{"num_hidden_layers": 12, "hidden_size": 192, "num_attention_heads": 4, "num_key_value_heads": 4, "head_dim": 32, "intermediate_size": 384, "vocab_size": 7360, "hidden_act": "relu", "norm": "layernorm", "norm_place": "pre", "norm_eps": 1e-05, "positions": "learned", "qk_norm": false, "attn_scale": 0.177, "bias": "all", "tie_word_embeddings": true, "parallel_block": false, "init": "normal", "init_std_qkv": 0.0171, "init_std_o": 0.0171, "init_std_up": 0.0171, "init_std_down": 0.0171, "optimizer": "adamw", "learning_rate": 0.00225, "beta1": 0.95, "beta2": 0.98, "weight_decay": 0.086, "lr_head": 0.00459, "max_grad_norm": 1.0, "warmup_steps": 228, "schedule": "wsd", "decay_fraction": 0.255, "decay_shape": "linear", "final_lr_fraction": 0.02, "batch_tokens": 32768, "max_seq_len": 512, "doc_mask": true, "train_tokens": 271200000, "max_steps": 8277, "dataset": "wikipedia_en"}
Each number is 128 + 32 x the weight over the matrix's rms, rounded and kept within 0 to 255. Layers, rows and columns count from 0.

# layer 3 MLP down, 192x384, rms 0.1, rows 162-191, columns 0-127
[[110 125 122 120 118  73 133 125 115 198 142 169 115 139 109 130 129 126 138 109  60  83  95 125 134 117 120 120 131 110 170 177 100 133 136 105 122 168 117 125  80 126 131 127 121  76 108 128 141 245 141 121 137 160  83 123  71 119 129 119 125  81 156 133 124 107 127 202 129 124 129 126  52  79 137  80 112  43  78 255 122 145 182 125 112 143 143 139 130 129 129 116 130 130   0 122  82 132 151 131 136 136  52 134 170 130 132  86 121 124 101 147 130 134 114  87 114 144 123  90 117 108 124 128 127 129 126  79]
 [160 148 139 176  87 145 110 145 138 160 192 200 255 151 120 122 184 142 130 130 128 188 137 131 130 121 169 117 129  75  88 116 151 134 120 124 170   0 120 116  71 126 149 141 134 128 120 134 100 212 142 140 124 120 121 127 139 111 127 127 133 162  98 127 123  73 119 195 129 119 127 146 194 193 130 212 130 230 171 155 140 115 129 151 161 125 127 121 129 141 121 137 130 133 152 135 152 142  84 135 136 124 106  88 142 148 124 162 141 124 159  69 117 128 147 107 101  71 121 160 163 124  79 123 130 128 140  91]
 [100 133 126 138 106 162 136 123 169 183 139  69  62 108 123 144  98 128 172 147 122 150 112 129 126 147 103 130 139 199 102 195 233 140 133 125 130 224 107 128 139 128 139 116 121 184 138 123 111 168 172 135 115 111  84 129 112 127 122  24 138  26 141 125 127 120 116 115 116 125 101 164 169 120 126 227 123  31 103 101 134 101 115 132 147 128 126 131 112 133 127 128 130 130 153 120 122 121 136 125 130 136 134  77  90 128 121 123 124 129 117 128 130 136 124 183  76 175 132  81 123  28 139 122 129  68 125 179]
 [ 91 127 123  25 194 183  98 127 143 108 100 116 171 127 126 132 241 124 162 126 111 149 165 109 139 100  85 131 132 159 123 110 145 133 155 129 147 210 125 107 133 128 124 145 129 138 102 124 196 200 107 136 130 122 127 133 136 125 127 123 123 101 135 131 123 142 123  92 129 129 132 184 100 106 123 184 130  74 166 150 142 106  98 139 126 123 116 131 123 131 130 140 128 130 153 130 123 122 137 124 129 126 102 130 101 125 123 152 133 131 137 129 128 131 133 162 201 168 128 147  85 121 171 129 139 147 137 170]
 [158 128 132 177 116 195 136 127 161 131 163 101 207 128 135 119 190 142 117 135 141 137 168 126 125 141 149 128 130 130 138 131 124 132 154 132 136   0 130 127  88 125 141 146 127 153 246 132 255 131  98 112 139 124 174 132 212 133 133 135 124 121 155 132 129 134 127 178 130 125 123 138 118 160 133 109 135  75 152 147 141 158 119 130 121 130 127 133 129 122 132 125 127 137 206 140 201 131 158 161 126 123 209 156 116 136 129  90 119 136 125  48 128 128 132 196 172 131 141 115 132 230 147 127 130 196 119 126]
 [125 131 129  76  97 117 125 147  93  92  86 200 116 126 134 149  51 122 128 132 142 141  79 129 130 165 143 138 108 160 113 152  73 119 160 138 130 197 101 141 128 125 124 131 127 206 100 134 167 100  86 128 122 124 159 129 105 137 113 132 127  80 135 128 134  75 136 117 126 120 111  95  98 145 128 138 127 177  27 116  90 179 155 148 124 124 129 127 125 127 131 146 126 127  61 122 143 129 141 138 146 137 133 158 118 104 136 124 135 124 138  86 124 119 146 150 172 112 132 109 121 126  42 117 105 223 130 205]
 [119 137 132 130 157   1 129 123 129 150  95 192 202 140 133 119  96 126 125 155 144 183 118 118 130 134 135 131 118 120 134 111  77 119 203 126 104 206 139 127  69 131  95 126 130  73 201 132  94 255  89 126 131 146 119 130  86 122 118 154 122 134 166 127 142  79 126  94 131 128 130  90 221 106 129  96 134  69 173 140 163 138  65 121 133 136 127 142 128 130 145 129 123 132  60 115 154 117 175 127 131 112 142  72 210 116 125 125 131 112 143  70 131 134 134 190 131 196 130 117 122  78 162 127 130  90 125 169]
 [ 91 140 130 141  97  84 117 121 184 110 162   9 195 111 136 112  81 127 133 113 104  79 113 124 112 117 117 114 133 105 126 161 124 132  80 119  90 251 145 116 131 125  71 131 127 159 101 127 128 138  31 114 128 125 109 128 131 128 123 139 144 130 155 127 113 101 124  74 126 130 126 129   4  80 131  83 130 139 114 191  24 125 184 146 139 114 123 130 130 145 125 124 124 117 110 112 117 129 161 123 124 131 125 106  71 127 144  39 128 130 125 116 116 122 113 129   0 137 130  71 114 170  80 132 125  81 127  38]
 [128 129 120  68 179 184 132 107 120 152 178  97 145 125 126 128  71 125 143 128 142 132 148 131 131 155 136 128 132 164 123 134 138 139 157 130 129  64 105 125 167 125 167 121 116  70 193 120  91  84  69 117 127 133 209 133  51 144 124 134 138  94 126 127 113 209 126 219 130 139 154 190 122 144 127 149 130 158  89 156 188 148  78 138 141 134 129 130 130 129 125 128 150 126  91 130 164 125 128 135 127 146 117 110 125 148 131  62 133 133 116 219 122 124 132 145 202  93 131 190 118 181 195 120 134 124 141 143]
 [225 128 127 150 108 177 135 126 142 120  71 145 150 147 126 114 175 134 127 126 186 108 129 136 123 101 135 132 137 134 120 125 126 130 180 158 138   9 131 110  91 130  79 134 128 186 107 132 156 166 125 134 125 132 104 133 167 124 136 108 118  60 118 126 142 172 133 149 135 109 137 149 190 134 119 239 125 164 114 122 144 141 121 131 124 125 124 117 118 118 116 132 139 135 139 119 117 134 115 123 125 164 125  26  57 131 118 198 134 121 113 173 133 129 145  82 120  62 130  87 123 184 173 132 144 132 114 103]
 [ 81 120 124 172  95 173 132 128 203 114 173  74   3  94 129 130 149 122 119 127  84 114  82 127 134 112  26 125 124 184 107 127 144 120 216 121 134  73 122 171  66 130 132 128 132 124 113 134 152 187  73 139 133 139 107 130 157 128 128  74 136 119 137 130 125 116 133  64 128 148 127 141  42 178 130 114 123   0 158 155 123 118 175 132 138 123 121 130 146 140 128 124 124 129 183 125  79 128 135 123 131 122 120 119 109 132 134 130 129 130 115 203 131 129 136 124  72 179 127 255 125 135 115 115 131 192 145 162]
 [ 61 129 129 171 215 152 131 131  67 139  70 114  92 131 136 129  61 119  98 132 146  52 120 138 123 102  88 133 139 140  15  53 119 127 132 143 122 116 116 126 179 128 108 125 130 122  47 128 184  75 152 101 122 147  59 129 117 140 124 139 131 162 150 123 114 159 127 125 125 125 131 143 105  93 126 216 120 128  66 143 133 169  88 129 118 132 135 130 130 117 125 125 127 130  64 129 156 128 144 114 120 105 131 195  98 130 146 161 154 127 135 136 127 126 109 132  94 161 135 116 107  95 204 138 126  98 122   4]
 [184 123 133 162 118 132 158 126 145 143  84 179 159 132 129 130 177 129 149 116 131 160 111 126 112 126 129 120 132 232 131 165 157 127 118 102 132  34 127 132  99 129 155 129 123  80 167 134 234 131  89 133 135 133 113 135 121 127 131  77 134 109 149 143 136 105 148 212 130 131 126  80 140  81 130 166 130 184 206  39 153  79  85 139 187 125 128 132 128 137 129 138 130 131 116 112  73  92 141 134 111 146 116 153  94 143 127 128 101 110 112 100 130 132 126  92 167  87 123 127 107 104 142 125 127 140 126 166]
 [214 125 129 112 112  92 127 151 157 159 142 137 255 156 126 135  18 128 118  98 105 119 155 130 120 111 148 110 112 174 104 149 117 121 181 137 131 141 130 130 148 123 112 133 129 133 183 125 255 131 141 120 122 119  27 128  93 150 126 144 144 116 114 126 133 145 123  76 124 122 119 116 139  87 132 136 126 125 151 165 163 168 203 134 136 122 130 119 139 132 142 129 134 126 243 133 135 135 120 125 129 126  34 157 165 126 138  59 132 110 129 231 109 125 137 251 182 245 138 105 117  79  96 140 128 103 125 195]
 [151 133 131  95 111  40 124 132 123  91  91  63 133 128 137 107 186 126 111 134 147 124 144 125 118  70 171 128 124 165 193 207 166 126 147 110 110  74 113 115 173 125 149 133 138 102 202 114 100  80 179 112 146 134 142 136 137 123 133 131 127 106 123 129 136  42 130  99 126 132 120 155 118 159 121 128 127  29  93  88  87 157 117 131 137 130 116 110 122 128 113 123 129 126 131 121 132 148 121 116 121 130 101 107 147 147 126  94 139 129 146 122 124 130 127 100 130 137 128 174 134 157  79 127 128 189 131 109]
 [230 126 125 135 150  46 144 116 118 105 188 120 123 110 128 132 157 133 139  91 128 166 116 126 130 138 100 127 133 151  91  83 171 139 120 112 126 139 136 130 154 115 143 134 130 170  93 127 132 121 129 121 133 125  75 126  57 122 128 148 136 167 115 136 131 173 125 138 130 135 128 130  91  70 137  84 131 113 151  96  60 200 166 138 146 127 138 121 122 119 128 130 123 124 203 137 171 130  99 157 126 141  94 144 165 130 128 139 122 131 134 117 147 129 113 177 168 110 123 190 110  75 108 128 130 255 125  61]
 [ 83 121 130 175  33 161 134 126 142 124 165 142 103 139 130 139 126 139 111 133 129 105 224 132 119 189 117 124 124  59  97 164  51 103  93 112 121  18 129 119  93 131 106 152 128  96 159 145 173  94 175 125 135 143  87 126 210 118 131 135 155 165 113 132 154 117 121  66 127 130 147  91 197 140 128 154 156 146 133 133  93 143  65 133 127 131 135 127 158 129 130 132 130 126  81 125  86 118 114 148 165 127 118 159 146 137 141 109 120 125 118  11 121 130 136 161 102 119 123  86 132 181 186 136 124 134 128 154]
 [206 125 125 139 177 138 105 148 145   3 101 153 133 118 124 134 121 127 114 127 159 115 150 129 127 151 107 123 122 129 126  88 136 129 156 159  93  97 136 131 115 127 126 119 130 156 107 138 142 111 168 133 131 116  78 126 108 130 125  76 127 177 130 128 132 172 130 196 130 114 144 123  60 123 127 143 131 148 116  94 131 172  93 127 127 120 130 130 127 120 133 128 134 128  66 126 130 115 131 123 137 131 135 136 121 122 127 103 130 120 146  14 131 133 132  67 233 243 137 193 133 146  43 119 128 132 124 131]
 [  0 126 117 188 136 115 114 129  37  62 140 136  98 105 126 118  95 124 128 118 114 177 154 121 135 134 125 124 106 164 116  28 163 131 217 108 131  72 115 117 142 130  97 106 126 147 140 132 137 216 123 122 115 117 122 127  18 129 127 203 119 122 123 134 100 142 130 175 127 140 126  82  99  93 127 152 157  98 216 129 127 152 116 136  97 106 124 113 139  91 140 130 130 125 202 128 167 119 128 125 150 127 118 141 101 116 137 118 120 115 149 115 127 131 125  84 151 128 130  76 127 139 117 115 133 132 127 172]
 [ 61 130 126 174 123  83 135 118 123  73  91  84  56 165 130 129 116 129 126 128 131 198 150 127 127  70 139 129 132 131 209 205 149 111 141 123 181 205 127 136 125 127 135 115 133 153 161 129  12  89 133 121 127 112 170 136 103 128 131 121 131 189 135 136 107 208 130 137 127 122 103 126 165 115 128 131 131 195 124 136 121 181 198 132 123 125 130 119 146 135 132 126 130 127 196 132 170 124 138 129 128 117 143   0 137 116 134 155 138 130 142  74 138 128 101  75 146 125 128 109 134  95 113 125 124  80 117  99]
 [141 130 114 120 123 111 128 126 168 155  83  79 148 129 119 139 119 128 138 114  51 196 163 118 131 144  39 135 126  89  88 176  95 131 255 135 160  90 130 144 115 127 124 105 127 186  86 130  91 147 195 129 134 148 117 137  76 123 127 124 140  91 137 127  98 103 126  90 132 120 133  72 115 111 128 152 133 161  87 152 124 159 150 131 107 128 128 124 120 130 120 120 128 129 137 132 175 107 139 161 114 127 159 167 178 111 120 144 126 139 121 183 135 134 134 104  92  75 127 165 121 129  97 129 117 198 128 100]
 [189 127 128 188 139 114 115 122 187 150  65  34   0 170 138 125  68 131 129 132 133  45  55 138 128 156 187 127 125 112  87 154  99 141 133 133  78  88 127 104 165 125 134 120 127 110  20 130 129 143 113 111 119 141 165 119 202 130 130 137 109 125 130 133 149 155 129 170 127 143 128 183 114 120 123 165 126 149 217 152 203 146 120 124 123 132 140 128 126 107 137 142 132 137 111 137 144 121 126  48 131 135 228 167 136 126 121 181 183 127  97 173 129 128 136  87 144  77 114 195 121  34 111 122 127 170 123 155]
 [ 24 130 123 106 157 211 119 150 155 170  65 178 200 168 142 117 132 132 139 125 170  96 193 128 136 117 203 128 106 155 134 205 132 125 142 124 141 160 143 122  97 126 108 115 124 142 123 127 146 124 166 130 133 124 118 127 186 129 127  71 128 190 131 123 169  81 135 100 126 140 135 205 216 143 134  91 127 119 136 171 135 126 169 130 134 133 129 131 138 149 118 130 131 126 132 134 144 119 128 148 113 123 164 109 103 132 117 166 118 148 120 206 132 129 133  87 219 120 136 132 136 206 102 131 134  33 134 150]
 [ 61 130 118 112  50  79 133 131 131 143 122 125 105  86 141 128  89 126 115 126 148  92  76 130 129  59 105 132 128  81 145 153 237 128 135 130 151  60 118 134 159 124 110 123 126  97 136 130  74  62 130 125 132 139 117 126  72 127 129  91 142 169 103 134 121 147 130  88 128 128 123  65  79 122 128 129 128 169 104 179 134 100  25 143 151 116 114 130 137 124 127 121 131 130  92 145 139 119 109 114 129 116  88  68  96 138 147  88 128 125 164 162 123 118 145 161 151  27 109 113 141  81 155 128 144 160 135 185]
 [133 124 126  98 109 172 129 127 156 115 102  10 115 140 130 129 101 129 103 129 143 148 131 122 131  96 170 137 128 113 205  94 125 133 150 115 127 178 136 123 111 129 118 135 125  71  32 117  63 180 176 147 132 140  94 139 180 128 128  92 130 122 117 129 135 157 126 201 126 142 115 123  54  86 125  67 126 168 199  53  62 119  98 127 135 146 127 123 132 130 118 125 126 120 110 123 100 119 118 121 124 136  98 194 158 130 135 135 127 134 104 115 126 115 123 107  65 120 126 165 121 124 103 124 120 181 128  95]
 [208 125 126  93  95 255 127 125  78 187 175 196  33 119 130 129  59 129 105 112 117 195 231 133 126  93 143 130 129 129 107 100 158 145 142 127 115   0 128 131 241 131 123 111 126 126 108 129  90  91 152 130 114 123 128 119 160 115 124 151 125  83 119 130 127 157 124 225 144 141 124 108 154 172 129 130 131 131 105 183 136 125 110 130  65 119 125 126 121 128 128 129 129 127 132 117 136 142 131 126 129 143  86 102  62 125 121 111 130 141 119 131 135 130 123  33  72  78 129 183 130  40 162 134 141 210 132  82]
 [232 131 126 127 117 138 132 127 143 111 201  94  94 150 125 134  85 127 159 114 150 125  87 126 134  76 121 125 106 145 103 208 188 130 106 131 129 176 123 140  96 126 108 126 126  87 149 119 163 115 181 120 129 121  94 129 148 122 128 107 108 157 117 130 135 147 130 129 136 136 146  56 117  64 134 146 134  39 158 193 101 124  47 140 137 133 140 130 127 123 136 126 136 127 172 136 129 136 123 126 137 118 154 185  82 148 109 118 123 142 111  67 139 129 135  85 115  40 130  69 128 244 187 122 122  52 126 167]
 [165 116 130 104 117 130 137 141 149 115  87  55 165 115 128 133 142 125 128  92 153  71 132 111 132 125 146 133 118  78 102 176 195 134 162 117 124  44 101 152 124 126 144 130 128 107 151 135 142 149  79 122 112 121  73 126  75 143 129 120 119 147 157 107 140 102 132 123 128 132 127 111 116 187 128 135 128 177 152  82 107  92  47 126 122 106 110 133 120 117 110 122 123 134 102 105 144 107 140 130 140 130 146 146  92 129 120 110 146 131 105 189 123 120 118  58  34 112 130 183 126 126 150 130 133 102 103 103]
 [  7 112 129 154 116  88 118 126 152  90 189 142  59  87 146 139 184 123 135 113  97  81 118 112 130 124 157 130 112 127  88 134   8 125 210 125 128   2 109 108 113 125  99 135 116  93 141 129 168  83  67 108 131 142 139 119 127 133 127 161 130 170 139 142 110 123 122  84 126 109 129 192  78 149 123 158 129 125 110 140 140  66 106 121  94 106 130 118 108 129 126 127 126 130 184 118  51 101 133  97 130  78 133  58 110 109 118 154 130 132 126 169 122 125 146 201 157  95 125 115 145 125 130 123 138 135 127  86]
 [122 105 123  95 142  97 125 127 130 111 139 169 141 119 130 123 127 129 148 145 120 135 138 126 131 147 113 130 126 123 120 113 122 119 110 128 128 174 131 133 118 130  95 116 124 144 135 142 157 128 130 130 121 135 141 122 132 133 127 127 123 149 204 141 128 127 133 129 124 126 114 117 119 111 128 125 133 118 127 121 146 140 115 115 124 126 131 134 126 131 129 122 129 127 112 112 124 127 218 126 112 128 133 131 118 117 122 111  88 120 139 123 128 135 133 154 131 100 128 141 127 125 138 130 104 113 130 126]]